Each number is 50 + 10 x the weight over its row's rms, rounded and kept within 0 to 99. Layers, rows and columns count from 0. The size before them is the row's rms in percent of the matrix's.

# layer 3 MLP up, 1024x256, rms 0.0671, rows 75-129, columns 64-127
101:50 59 45 57 67 54 55 53 55 64 38 53 38 59 59 43 47 39 68 51 76 27 54 45 52 56 31 36 41 52 50 54 47 49 54 51 49 61 47 46 43 50 44 34 61 39 34 52 58 16 71 42 41 62 59 56 55 59 35 42 47 44 48 60
106:36 31 55 45 52 40 68 48 64 66 57 31 65 40 39 69 41 38 56 46 60 46 56 43 39 54 52 51 60 44 49 60 36 40 33 56 38 49 45 33 59 42 65 54 53 41 51 47 52 58 35 48 55 58 33 57 38 52 37 49 44 63 22 40
096:29 63 59 56 50 60 54 62 57 69 30 57 40 53 59 50 54 59 58 50 76 42 50 46 54 51 53 47 33 46 50 50 37 57 50 72 59 41 36 47 56 39 50 46 29 45 32 58 44 42 54 56 47 59 52 48 49 44 38 41 45 71 45 47
098:52 66 61 56 44 61 58 48 68 47 36 54 43 51 38 66 47 49 28 51 58 36 72 53 26 63 56 58 49 65 52 38 61 65 41 77 52 22 42 45 53 49 58 48 39 62 38 47 46 36 52 35 54 53 57 50 48 44 40 28 54 44 42 39
098:43 58 66 52 58 28 49 67 66 53 41 55 64 53 57 53 69 35 38 45 50 44 51 44 48 37 49 64 57 56 75 55 52 68 65 56 54 48 54 44 56 34 52 43 37 51 52 49 53 48 27 47 67 47 39 55 56 67 44 39 38 61 53 58
067:51 42 64 35 50 62 48 72 43 75 42 48 53 41 47 45 46 46 41 63 48 39 49 53 46 60 61 62 42 46 48 58 59 57 63 49 70 47 64 37 38 61 45 39 67 48 57 48 65 57 35 46 45 32 58 37 49 40 58 54 48 58 52 57
097:46 56 51 43 50 43 45 43 74 59 50 48 57 52 50 40 32 60 32 56 51 54 44 52 36 66 53 49 55 32 34 55 59 36 42 25 51 43 49 41 51 32 74 47 47 49 56 49 50 56 55 51 37 54 60 59 26 44 43 57 48 49 36 27
106:46 47 65 51 70 62 55 44 60 57 50 66 48 46 38 43 45 50 43 53 55 47 52 57 46 50 51 44 53 63 73 57 26 74 57 58 55 55 55 60 32 20 61 47 38 45 47 61 63 55 35 48 72 35 37 32 60 53 39 32 44 56 45 53
090:23 54 59 38 50 50 36 57 50 50 48 56 70 40 48 58 58 33 46 45 60 61 44 44 60 55 41 63 56 50 56 49 41 58 46 55 46 58 51 49 41 59 50 50 42 51 66 54 50 53 54 55 32 48 51 41 51 53 66 44 65 56 51 66
100:42 37 71 55 64 44 63 51 58 60 45 53 46 47 33 47 39 53 41 48 55 41 64 61 39 56 57 68 36 47 78 63 47 46 49 63 82 48 52 46 39 22 60 51 57 52 49 56 60 58 47 39 60 42 27 30 66 51 44 61 39 53 50 59
101:44 53 46 36 53 44 63 37 55 56 57 55 37 33 74 62 44 50 55 56 43 60 63 44 34 38 52 45 53 65 46 62 31 55 51 36 42 49 57 35 32 40 49 37 66 40 55 43 66 51 64 45 43 43 52 54 51 68 59 55 50 63 47 49
101:40 37 32 36 56 61 55 55 56 46 43 47 54 44 27 43 58 41 61 55 60 44 36 60 43 57 46 57 53 46 65 53 64 56 43 45 42 44 42 40 45 34 52 54 34 46 38 57 51 48 27 38 46 65 48 39 58 47 62 51 35 58 53 44
091:63 57 53 67 50 64 54 51 55 63 48 36 40 49 55 52 38 42 23 60 57 44 48 46 39 55 64 43 39 52 78 41 55 48 48 53 54 53 62 43 55 49 48 42 53 52 46 49 50 40 33 43 67 45 60 39 54 53 55 34 40 62 49 43
113:56 41 43 52 53 57 47 62 60 49 59 63 63 47 53 39 54 41 33 54 69 54 34 46 51 53 48 48 67 56 64 49 55 53 57 45 55 41 55 39 56 23 41 44 44 51 42 42 56 39 23 35 42 39 42 50 54 55 52 38 45 53 46 61
104:56 51 26 44 44 43 50 34 55 41 54 41 60 50 44 32 38 55 49 72 51 64 43 48 40 49 55 50 38 31 56 44 42 53 39 49 64 39 46 70 38 61 59 45 49 60 43 27 45 47 32 34 52 54 43 50 38 36 43 54 62 62 52 46
096:50 61 64 49 54 36 57 46 67 54 58 42 59 28 65 39 53 49 32 42 56 30 43 40 30 79 43 59 68 55 54 48 50 60 57 60 44 30 45 46 49 44 51 45 43 41 31 48 47 30 59 49 47 48 36 65 53 50 41 42 38 57 42 39
105:41 58 53 51 49 46 54 64 44 68 43 49 72 47 70 44 38 47 46 59 55 38 49 41 46 65 31 70 47 40 61 61 48 32 47 61 52 46 46 49 54 52 49 26 47 57 46 56 55 54 53 41 42 60 55 54 38 64 54 65 38 65 45 47
112:37 53 23 41 57 46 65 49 42 60 53 40 54 51 56 56 40 37 49 57 53 53 70 34 35 58 58 51 44 54 69 45 57 41 62 61 56 54 54 44 53 64 38 17 54 51 53 57 52 37 32 64 52 49 51 47 42 31 67 61 56 52 31 61
100:53 29 47 50 67 40 45 35 73 51 50 51 52 38 48 42 54 51 36 45 38 41 51 37 49 55 47 57 59 45 71 68 45 49 46 44 51 60 49 45 28 39 74 47 26 59 54 62 54 56 38 47 60 53 26 50 58 55 49 50 45 42 43 52
099:52 56 63 58 49 46 66 45 52 82 49 45 50 48 50 50 45 53 47 49 61 48 66 45 36 49 39 48 48 50 67 44 50 44 61 60 54 51 52 34 60 49 58 50 64 31 49 54 44 32 37 48 62 58 53 51 41 45 36 58 47 68 48 26
093:51 66 62 39 40 37 51 63 40 51 46 51 54 49 53 48 45 58 44 46 62 66 43 49 54 69 47 54 48 47 41 56 43 63 50 47 61 51 55 49 57 51 53 52 50 59 36 53 53 36 57 55 48 40 51 55 55 55 36 50 60 47 54 53
104:55 52 44 56 45 44 58 60 57 56 29 42 67 50 47 65 37 53 45 76 67 39 35 53 59 62 57 47 34 47 41 51 58 50 46 49 54 41 65 40 54 54 53 49 25 47 42 56 50 48 43 44 49 49 59 46 50 55 62 48 50 44 45 53
101:44 68 47 39 69 67 45 47 37 41 64 49 37 24 53 43 45 55 47 34 68 53 53 55 39 46 36 49 44 59 57 39 68 44 45 46 46 37 47 59 62 47 50 39 52 55 41 64 53 38 35 36 37 45 54 36 29 38 63 50 56 44 34 65
107:63 46 39 38 51 68 57 44 68 55 57 32 39 59 42 51 48 31 29 53 43 81 63 47 55 44 47 39 54 38 62 71 32 61 41 47 54 36 70 43 54 56 45 46 56 56 55 48 46 47 39 57 76 43 34 36 44 32 56 61 55 50 50 64
094:47 58 72 45 48 40 79 63 71 68 45 45 52 51 43 65 48 46 32 49 56 54 51 46 47 58 61 73 49 43 46 54 49 42 44 46 56 25 53 49 50 64 67 60 49 61 43 38 54 29 51 57 56 42 58 46 24 55 48 60 45 37 46 32
091:45 61 60 56 45 53 55 56 35 55 47 54 43 42 51 56 36 49 58 60 58 49 72 49 54 62 53 34 43 66 47 29 40 50 53 47 54 46 71 59 54 61 46 20 57 64 46 42 54 37 57 53 43 38 60 47 44 46 59 44 54 51 57 57
103:65 43 47 53 47 60 51 42 46 53 49 46 56 50 59 48 44 44 41 51 47 63 54 56 41 64 63 67 52 35 55 62 59 41 43 56 47 52 46 38 49 48 57 52 51 53 38 44 64 62 34 54 64 50 35 37 30 38 51 48 46 65 45 53
099:49 61 59 54 48 43 43 52 77 70 49 56 38 49 50 66 55 36 40 56 56 68 43 44 50 42 43 51 45 29 63 62 32 56 45 63 33 54 57 23 34 58 75 42 44 56 49 56 49 50 34 65 53 46 56 50 57 73 59 37 52 53 56 43
104:43 37 43 44 47 63 31 51 48 53 63 57 54 48 48 39 39 56 44 38 78 35 41 49 45 54 47 36 53 57 47 58 46 59 42 52 56 55 55 47 61 38 50 60 53 40 51 62 61 51 50 37 50 43 39 45 55 31 50 56 45 44 34 58
093:60 70 57 37 43 51 39 40 39 49 35 55 57 35 52 42 32 41 25 42 57 56 44 55 44 58 66 52 64 37 53 59 55 72 52 59 50 36 54 46 10 48 53 54 43 56 49 55 44 45 51 58 50 61 41 36 50 63 44 59 56 46 48 37
088:66 51 49 51 53 51 59 36 57 43 54 43 35 50 47 44 39 31 31 52 51 43 54 49 47 51 47 48 41 44 59 83 46 50 30 44 53 58 73 62 63 48 52 41 56 56 40 49 66 49 42 55 55 35 38 32 44 39 46 46 54 48 53 66
095:58 41 44 28 52 67 34 60 61 45 56 44 60 39 44 48 36 45 45 50 40 58 39 46 49 58 48 67 52 40 39 64 54 59 44 42 45 40 53 47 60 40 36 57 46 41 59 49 65 39 51 55 55 48 23 47 44 37 58 48 58 40 42 55
103:58 50 55 44 57 42 62 56 61 58 48 41 46 45 36 62 57 38 42 30 66 42 44 57 36 57 62 55 38 36 45 44 46 50 48 50 52 54 76 29 53 54 44 54 44 50 43 49 47 45 42 47 50 46 59 50 49 60 48 59 36 49 55 45
098:52 56 49 40 63 73 40 39 53 59 62 45 28 55 57 32 39 54 43 58 66 50 44 55 50 44 39 50 19 40 50 40 60 64 53 49 44 33 56 52 49 56 41 53 46 49 52 48 43 44 28 35 46 49 51 48 39 37 58 53 54 38 45 61
100:26 52 30 60 53 33 44 60 59 55 55 55 59 39 69 53 45 59 40 69 55 56 47 31 56 50 46 47 54 64 63 63 46 62 71 56 54 55 56 38 49 53 37 30 61 22 48 56 50 36 47 70 40 54 51 42 46 58 49 41 45 53 39 53
104:58 64 38 40 63 60 48 67 48 65 56 67 36 50 61 50 39 54 56 52 41 66 73 49 54 50 51 37 39 42 36 62 43 43 67 43 49 53 57 51 49 54 41 44 66 47 62 47 54 37 59 45 45 45 57 61 31 47 47 44 44 52 34 74
097:56 60 38 50 44 60 46 52 40 61 50 55 63 51 60 33 40 46 56 56 50 66 37 38 41 46 39 53 41 36 47 38 40 44 48 51 33 55 52 54 49 70 48 48 55 55 53 41 49 59 56 59 59 46 40 43 36 59 55 57 61 74 59 50
098:39 48 50 53 43 34 67 68 65 58 30 43 36 49 49 53 56 45 50 45 46 60 48 42 42 51 39 27 63 60 47 56 30 56 49 57 54 45 67 45 62 41 66 41 36 31 36 49 56 42 51 55 52 37 55 41 49 72 33 43 37 54 43 44
098:52 53 53 50 52 59 46 48 47 52 54 45 47 60 56 42 39 26 48 41 50 61 38 45 55 57 58 71 60 48 46 66 39 55 63 49 37 55 46 53 41 35 57 55 60 46 29 53 62 37 52 53 56 43 40 60 56 47 50 36 55 67 58 39
104:37 61 47 27 48 57 47 49 37 57 48 45 51 49 39 54 51 59 40 46 61 60 36 48 43 67 32 65 45 32 48 58 46 54 73 55 62 59 49 62 55 51 65 60 32 47 33 64 44 44 42 44 52 64 50 50 39 53 61 66 21 55 52 52
109:53 39 48 48 58 53 43 44 50 55 59 44 47 55 28 44 42 55 47 44 62 33 46 51 21 48 40 60 45 63 55 58 45 72 44 53 61 45 65 61 51 33 48 38 55 50 55 69 61 16 48 34 49 39 51 40 34 42 57 58 37 52 43 64
098:50 70 58 54 54 44 46 63 57 40 29 54 55 55 51 46 52 71 49 37 50 60 67 49 59 48 45 65 45 40 53 66 46 44 56 64 52 36 55 54 40 60 74 53 54 56 35 40 56 47 55 59 59 39 45 42 47 55 42 39 51 53 51 47
102:40 41 35 41 50 48 34 46 60 43 49 55 56 35 73 58 53 50 40 60 49 44 55 64 52 60 58 56 47 50 40 72 67 54 73 28 37 53 45 49 40 42 47 50 33 43 40 51 56 51 41 57 44 55 44 53 43 34 59 43 51 50 48 54
098:47 35 57 28 42 62 37 38 48 46 57 44 54 52 40 56 45 58 39 60 45 27 60 44 43 60 82 65 43 47 46 54 55 59 59 61 52 49 51 60 55 59 47 53 50 59 48 58 49 36 55 39 43 59 48 41 40 37 68 43 54 38 45 51
095:54 41 47 57 51 54 51 60 78 39 40 47 48 44 56 47 62 51 37 69 48 53 48 61 64 63 52 43 31 44 48 72 50 56 54 50 57 40 58 31 36 52 47 51 53 46 18 42 51 39 49 50 52 51 42 54 51 64 48 39 53 63 41 59
067:49 44 55 39 59 41 52 57 40 52 40 40 54 30 52 41 55 59 40 68 58 53 63 45 43 67 65 52 29 47 65 45 47 48 46 39 67 67 58 42 42 40 52 43 60 41 43 57 60 36 40 57 48 48 51 38 34 52 52 60 54 55 50 66
094:50 56 60 37 52 42 61 47 41 46 39 58 51 50 50 46 38 56 36 57 45 40 58 44 56 66 43 50 33 41 49 54 66 46 51 57 41 48 63 60 63 68 71 48 27 64 36 55 64 38 45 47 54 34 58 39 53 41 55 29 35 34 61 52
103:47 31 53 49 59 47 47 54 51 52 53 53 56 48 66 52 55 52 50 42 75 38 68 44 56 47 53 67 49 55 72 48 44 58 65 59 61 50 62 43 49 66 53 44 41 56 37 68 70 38 51 49 53 50 43 42 55 63 45 38 37 53 53 52
098:45 56 38 58 58 39 49 42 73 53 55 26 46 42 36 50 45 45 48 60 62 52 51 60 46 50 52 39 43 51 75 50 57 68 42 57 60 58 49 31 57 58 45 48 54 51 42 36 53 50 29 55 63 42 44 44 51 44 44 53 38 57 46 39
093:46 39 51 59 55 57 65 28 54 47 34 41 58 32 39 36 49 45 31 51 55 42 54 49 33 72 61 61 62 49 68 50 60 37 49 63 54 39 47 40 46 34 73 42 44 39 41 41 51 42 47 32 46 55 29 45 48 37 54 63 38 41 43 30
100:52 47 43 53 57 60 61 29 55 54 58 29 53 46 58 36 39 41 52 51 55 68 49 62 31 41 47 59 59 30 49 42 39 44 33 39 54 45 45 53 44 32 64 53 41 50 46 35 67 56 43 53 69 52 35 47 36 51 55 55 51 54 43 42
094:50 42 30 53 42 38 44 60 61 49 47 32 44 46 59 34 40 56 40 61 57 55 35 48 56 46 35 47 50 43 54 46 47 70 56 41 46 52 48 31 40 49 44 27 61 51 37 50 44 35 39 60 57 39 56 64 57 54 51 50 64 50 52 53
103:42 79 52 57 63 68 43 65 56 48 45 70 38 46 51 57 58 44 48 50 57 36 47 46 31 59 53 47 35 61 48 43 53 55 56 79 49 36 48 61 51 46 39 50 31 46 58 65 45 38 48 51 55 43 52 28 50 50 49 32 44 37 47 37
086:61 68 47 58 50 41 47 43 38 53 61 66 56 41 67 47 43 47 35 46 38 24 46 50 56 54 69 65 46 51 48 52 48 57 58 73 36 52 61 52 62 69 47 43 50 54 56 37 57 43 50 50 52 41 33 56 43 62 66 44 46 56 52 54
100:40 33 35 42 59 63 46 41 44 63 42 69 51 65 49 42 31 55 65 39 42 55 50 54 42 53 45 38 51 64 56 57 31 54 62 52 57 43 56 53 47 30 43 43 67 55 53 45 58 31 44 38 62 40 45 58 43 32 58 60 44 63 39 56
# layer 3 MLP down (transposed), 1024x256, rms 0.0592, rows 75-128, columns 64-127
106:47 31 59 58 31 58 56 60 46 50 51 66 26 37 59 53 40 51 56 54 47 46 44 52 54 59 43 61 46 45 50 46 50 49 38 72 69 47 44 50 23 42 62 49 49 62 43 52 49 60 50 46 55 37 46 55 52 64 55 48 41 53 63 56
105:62 46 53 42 37 57 49 40 63 55 53 54 47 61 45 60 57 46 45 35 46 41 52 63 40 60 45 62 55 32 43 54 54 48 59 35 52 38 48 30 51 49 62 64 58 67 38 41 54 54 49 45 61 31 70 65 42 58 57 69 59 49 54 42
098:49 65 58 41 53 57 61 53 28 46 37 58 53 66 53 35 52 41 65 64 44 56 41 45 44 53 65 56 53 38 47 51 53 49 65 68 58 52 39 48 64 49 45 42 55 58 68 46 59 42 59 51 53 63 51 59 67 45 46 45 45 46 51 57
093:52 49 56 38 42 55 46 37 56 41 50 65 54 46 42 46 56 47 56 50 30 40 29 50 56 64 47 43 39 54 49 47 57 52 42 52 40 55 32 50 53 36 41 58 42 47 46 62 58 51 72 53 37 42 50 51 44 64 51 47 42 57 43 46
093:57 67 55 32 40 52 45 52 57 50 52 61 65 37 59 58 49 62 41 51 42 50 33 48 39 49 35 36 54 50 48 33 43 44 54 53 59 50 60 70 47 48 28 74 38 60 46 50 29 51 63 46 45 50 70 50 48 37 60 54 39 54 58 41
096:48 38 64 37 51 61 43 79 43 71 45 51 51 35 51 36 55 46 48 49 64 39 65 54 39 58 57 53 64 68 55 53 42 52 74 47 68 45 57 37 37 55 54 34 52 40 48 49 64 47 42 59 48 42 57 25 42 36 51 48 54 55 56 51
100:46 53 43 45 39 60 60 48 57 65 32 33 58 49 44 38 59 49 47 64 39 56 55 42 47 52 51 54 48 55 58 50 62 29 56 44 46 64 38 52 58 69 29 49 60 32 45 55 47 63 63 52 64 30 46 36 56 43 43 52 45 40 44 48
097:49 41 59 28 62 74 51 43 47 70 48 60 55 39 46 53 38 42 49 49 43 47 40 57 52 55 42 29 45 56 58 52 43 53 73 45 56 58 46 56 49 33 38 56 52 25 53 49 45 41 50 63 53 48 52 44 67 44 61 47 57 47 55 41
084:64 26 49 53 43 63 66 64 58 68 57 57 50 43 37 56 39 59 65 45 41 47 57 67 47 52 44 42 46 54 51 41 48 49 54 64 57 39 45 55 63 56 56 62 65 36 40 54 61 47 39 56 58 48 38 65 47 55 44 55 58 36 40 41
095:65 48 66 44 43 56 44 44 42 34 60 52 52 39 54 51 56 49 60 36 56 41 51 56 50 58 58 45 43 63 37 62 57 58 54 45 36 55 50 41 58 75 36 50 52 60 47 41 52 47 32 42 51 37 60 40 46 45 42 58 53 27 46 65
099:50 50 56 35 59 46 45 55 43 50 54 50 40 38 39 55 53 69 53 34 74 52 40 54 24 28 42 59 56 45 45 40 41 52 45 58 50 60 62 56 61 36 52 35 41 62 34 55 47 57 59 53 57 49 56 52 57 81 44 42 45 37 51 31
099:64 49 64 51 43 41 50 49 59 46 35 39 39 65 49 60 32 50 40 63 36 42 47 48 50 49 45 52 55 49 52 61 45 61 55 48 34 48 53 55 61 41 56 43 42 40 55 36 35 46 32 40 35 45 70 30 63 54 74 57 56 49 39 39
093:52 58 49 49 44 58 48 51 37 51 58 49 34 39 74 80 44 50 60 45 46 41 58 53 55 32 67 54 37 52 50 51 40 42 36 42 52 60 49 48 45 57 49 25 47 53 69 57 59 50 41 40 53 48 44 58 61 53 50 54 61 19 49 40
124:54 62 57 43 69 54 55 47 58 49 65 57 48 61 41 56 59 52 43 44 62 49 50 44 17 60 34 31 53 56 53 50 55 59 49 58 69 51 53 66 42 39 42 57 48 51 49 47 58 49 52 69 31 45 35 56 51 58 52 77 40 60 45 47
101:49 49 41 39 55 58 40 52 34 53 63 37 48 51 58 32 54 43 53 52 50 52 55 43 57 51 69 40 59 46 54 46 47 33 41 70 60 71 45 50 58 39 38 68 54 53 47 67 44 64 28 54 48 46 36 58 42 35 39 62 54 51 30 52
098:62 58 42 70 41 48 51 57 41 52 47 45 31 53 45 61 54 61 68 53 54 57 52 36 44 45 46 45 65 36 40 56 55 63 47 57 54 36 54 46 48 54 44 54 58 36 54 58 41 45 47 52 45 46 49 24 45 54 61 46 45 39 37 30
104:64 53 51 50 67 32 47 58 40 42 45 30 35 44 41 52 58 51 62 44 48 41 58 34 58 45 69 40 41 64 44 60 51 53 44 44 43 39 70 48 44 70 62 45 54 55 66 67 59 52 43 57 53 41 55 54 64 60 52 43 59 44 32 65
107:63 57 54 54 45 62 50 59 58 65 66 40 71 57 45 54 56 62 69 54 51 56 67 43 42 60 49 70 68 55 38 46 62 37 70 37 58 42 46 69 47 38 74 35 63 39 48 46 45 47 52 69 35 59 42 60 45 59 55 40 45 71 48 50
098:58 70 62 42 48 51 37 55 44 58 63 60 38 60 43 58 45 70 54 59 41 68 35 60 67 48 51 42 56 46 37 49 58 38 73 58 33 44 58 60 57 49 33 43 46 34 33 53 37 54 69 50 55 38 61 36 55 52 45 33 43 48 46 44
097:65 57 48 45 58 33 60 53 57 40 53 62 46 60 54 55 43 42 77 53 47 64 55 32 52 43 52 48 50 38 41 59 67 54 67 47 58 55 55 36 45 48 55 49 58 51 49 61 54 49 64 51 54 54 67 53 48 53 72 45 51 37 49 48
086:54 57 65 54 53 51 50 42 47 38 53 49 43 63 51 45 51 41 59 39 33 57 56 54 39 37 42 35 49 63 48 34 45 34 54 61 64 35 27 27 51 50 49 50 42 63 52 46 37 40 59 42 50 63 43 32 50 49 61 69 64 45 32 70
098:52 60 42 45 48 43 47 46 47 62 54 39 46 46 62 47 50 49 37 49 38 51 26 46 60 46 45 58 45 50 48 46 70 47 43 39 48 75 45 45 53 40 36 46 51 50 51 44 43 64 51 57 59 69 51 58 50 62 50 52 60 40 43 67
105:53 44 50 33 52 64 45 74 46 64 76 47 35 40 50 41 37 47 54 56 47 62 47 48 53 65 50 40 53 59 39 45 59 54 56 37 54 42 33 76 41 34 35 37 57 44 44 36 30 47 53 51 48 68 32 63 39 42 55 54 62 31 43 53
103:41 45 47 70 19 53 70 41 42 59 54 48 30 57 49 54 52 59 74 60 51 37 57 45 67 38 47 52 47 50 39 53 62 47 50 30 50 49 56 57 61 62 49 65 44 51 46 49 49 66 46 35 44 53 42 60 64 54 39 53 60 40 58 33
087:59 28 52 46 52 63 43 49 68 58 62 58 43 47 64 55 58 66 69 35 38 41 68 57 51 41 58 45 54 60 48 40 63 42 58 54 59 48 23 57 51 40 52 60 44 58 51 26 54 52 62 41 37 61 46 47 68 43 57 58 59 56 39 64
087:57 50 57 41 58 63 58 61 47 49 43 66 45 69 45 41 68 49 40 41 48 46 31 66 53 32 47 65 57 29 53 65 52 58 53 49 47 53 47 57 41 42 53 40 55 29 50 64 55 47 44 47 63 68 57 31 46 38 44 36 43 40 48 43
102:57 46 50 47 42 56 54 43 48 44 59 53 46 62 60 56 50 63 58 52 38 52 51 51 78 40 31 55 38 30 51 49 53 45 33 50 21 31 40 55 56 48 33 64 38 47 36 49 61 56 37 53 32 50 50 63 66 66 46 39 47 47 78 42
095:56 32 38 48 38 46 56 61 45 57 49 38 42 42 31 46 48 54 47 52 36 47 47 34 53 36 36 37 48 48 50 47 57 54 48 50 52 49 54 52 43 47 34 46 44 45 49 48 39 37 51 41 54 52 61 60 50 44 48 32 44 32 29 55
109:43 41 54 49 46 58 37 54 54 49 58 43 44 46 43 39 42 42 50 35 69 42 29 52 45 52 54 53 50 54 48 56 49 41 60 60 58 70 25 45 43 61 30 48 54 39 58 44 67 47 54 49 54 59 45 48 71 51 54 55 43 62 45 50
083:46 33 64 56 40 64 40 42 40 54 60 37 51 49 35 51 41 53 80 53 32 54 42 34 54 18 50 46 54 52 41 60 36 44 52 49 69 63 56 54 58 61 58 70 47 55 51 45 58 51 59 48 41 48 54 43 45 45 69 61 35 65 65 44
092:67 49 48 32 28 57 36 77 48 61 55 59 45 49 34 39 33 73 47 53 42 37 54 60 71 43 54 27 52 50 51 37 55 50 58 64 71 45 55 57 41 60 46 57 62 48 42 43 37 38 47 49 21 41 45 40 52 37 50 63 46 46 55 65
092:39 57 39 54 54 65 45 56 52 56 58 51 53 42 59 48 47 38 59 55 45 53 43 46 52 60 43 42 52 53 57 70 46 40 59 54 46 48 43 45 34 59 42 59 59 48 49 37 35 33 37 49 43 68 40 47 52 56 55 49 58 60 42 48
097:34 57 65 55 51 62 64 43 60 53 46 52 54 71 55 51 49 56 66 70 43 56 42 65 27 48 57 38 43 40 44 36 57 39 45 42 57 36 22 54 56 61 53 45 42 52 45 46 68 46 65 53 23 59 63 54 72 50 54 58 39 53 52 67
097:67 55 46 51 57 56 66 49 48 44 52 66 54 44 54 56 54 32 41 48 57 54 26 40 43 48 55 44 55 51 51 48 56 42 48 49 46 73 47 52 50 40 43 38 40 47 52 53 58 63 63 42 49 60 42 50 44 52 48 52 43 57 29 43
100:59 52 64 64 36 56 54 57 55 45 43 45 53 40 44 55 81 27 64 48 52 61 52 51 32 43 66 47 60 58 46 34 49 42 71 39 32 33 71 48 46 34 55 53 40 54 56 65 58 45 38 44 41 53 66 56 52 47 52 43 59 23 40 58
109:57 50 49 45 48 57 52 63 46 46 68 46 60 56 29 46 35 42 66 56 54 55 67 41 49 40 59 49 44 45 40 57 56 35 46 34 33 42 52 63 39 44 54 56 50 52 60 59 42 69 37 40 51 42 49 42 49 43 59 49 41 47 45 56
101:50 55 46 47 48 42 26 48 49 47 51 50 39 50 43 51 38 48 38 57 46 43 42 25 48 30 70 57 57 50 29 32 44 46 47 59 54 49 63 69 43 50 48 50 64 68 28 47 53 46 48 49 37 55 49 46 69 33 53 40 22 51 54 45
091:39 56 53 32 59 54 43 42 37 42 77 56 55 63 57 72 48 50 52 44 49 31 36 64 49 39 48 56 43 40 48 31 55 71 65 57 37 58 47 52 63 44 29 69 59 52 46 38 60 55 31 50 57 48 43 69 53 43 50 63 53 31 57 54
098:29 59 43 55 51 51 61 64 61 52 44 60 60 60 49 44 55 53 41 44 70 50 56 55 52 72 39 36 50 44 58 36 46 52 55 43 48 42 67 59 39 65 51 70 58 47 34 58 74 55 31 72 60 56 50 34 38 43 38 53 53 47 47 47
095:59 30 45 60 49 45 62 39 61 38 34 43 66 43 33 48 59 62 55 54 61 40 66 54 60 46 58 41 65 62 45 38 54 60 47 59 56 41 49 57 53 39 54 51 44 49 52 57 54 67 44 42 47 59 51 43 67 55 52 41 48 63 62 46
108:37 43 57 52 54 44 62 56 47 63 63 54 50 47 51 52 49 62 53 54 48 29 55 23 65 37 58 54 43 50 60 30 49 52 80 58 46 52 41 55 47 50 49 49 64 42 50 56 64 25 59 44 37 43 58 34 63 37 56 51 43 40 52 75
098:56 62 51 59 43 44 40 60 37 37 61 39 55 50 52 65 36 60 68 61 65 43 40 49 53 37 48 55 48 57 55 52 60 52 52 41 46 59 51 48 60 39 44 40 55 31 52 58 56 60 53 61 36 59 55 47 63 45 47 42 45 62 42 58
102:35 43 51 64 50 48 48 51 51 47 44 48 33 51 39 43 55 44 55 50 51 44 66 49 40 63 65 58 72 65 62 29 44 44 42 55 58 73 54 51 43 50 59 42 57 54 49 65 42 67 43 50 53 54 50 52 49 60 47 49 52 48 64 61
087:54 33 22 43 70 57 64 41 53 39 46 41 47 63 50 58 50 65 48 25 68 49 62 55 72 63 57 49 60 60 79 73 50 54 47 43 41 56 54 37 51 54 48 58 59 45 53 72 55 47 35 67 60 34 34 52 53 47 60 49 53 50 73 62
095:42 38 52 50 69 51 48 40 53 56 68 43 52 41 44 40 47 42 55 45 49 48 47 32 32 54 49 61 54 50 51 47 64 48 30 62 57 56 41 67 70 48 41 46 62 71 50 53 40 63 43 55 57 51 36 58 65 44 46 46 51 49 45 59
088:61 45 49 37 55 57 49 65 39 58 41 54 63 36 44 46 53 39 49 45 59 45 67 58 48 46 46 55 61 52 48 46 43 58 56 43 57 59 48 31 34 54 46 32 56 49 38 65 61 45 37 66 46 38 56 47 35 38 53 50 57 42 56 46
082:46 41 49 49 41 67 37 64 65 56 54 59 36 41 53 49 37 53 70 44 37 45 40 55 54 50 60 64 50 55 63 57 40 31 43 44 29 36 53 58 42 54 38 41 61 54 51 40 50 41 45 55 52 42 38 45 66 55 46 50 73 45 43 43
093:54 52 24 46 38 51 46 43 49 39 45 52 32 65 54 48 55 44 61 56 45 39 48 50 72 43 52 43 52 42 47 59 54 41 51 36 50 48 60 50 43 44 38 37 57 36 47 47 64 38 41 43 49 47 69 36 66 66 53 34 54 58 41 45
099:56 38 51 40 48 50 43 52 45 47 48 29 50 45 35 24 28 70 47 47 32 35 50 54 47 51 53 39 58 49 50 39 32 49 72 55 53 60 45 35 54 62 56 25 56 61 66 47 43 47 42 47 55 49 57 56 45 49 61 39 51 45 51 54
099:57 44 33 48 38 41 47 65 39 44 63 56 40 30 58 29 49 73 39 45 56 52 41 49 41 48 55 49 51 51 40 58 60 47 54 53 60 46 35 43 48 56 42 35 48 57 43 49 51 52 40 64 48 48 72 39 39 36 59 41 59 46 39 59
102:57 58 67 46 48 42 51 37 38 58 36 53 51 49 41 47 42 73 48 75 35 52 47 38 60 52 20 33 51 50 44 39 51 56 42 33 31 50 62 62 39 45 39 50 54 31 52 50 46 55 38 41 36 47 66 54 47 41 69 50 39 51 60 52
104:64 34 60 62 31 38 52 38 45 51 40 63 64 52 41 42 60 44 63 33 47 54 51 31 54 58 51 58 59 46 38 49 45 41 46 46 26 54 55 55 57 66 50 40 61 67 61 50 48 48 47 46 52 62 54 55 45 41 56 45 35 43 58 69
094:51 57 48 47 38 42 49 47 47 45 52 66 39 46 32 39 51 53 67 40 26 56 44 46 49 48 37 38 55 67 45 56 49 48 27 43 61 61 36 56 49 50 44 46 44 54 44 38 46 64 63 48 50 62 53 50 42 46 36 49 44 43 41 42
084:51 42 61 50 53 55 35 42 49 58 36 59 43 66 59 54 66 30 45 38 56 62 40 45 47 44 25 55 48 58 58 56 78 60 39 45 57 43 39 40 31 53 48 58 45 43 27 70 39 65 63 51 65 47 61 49 42 35 56 46 54 47 53 61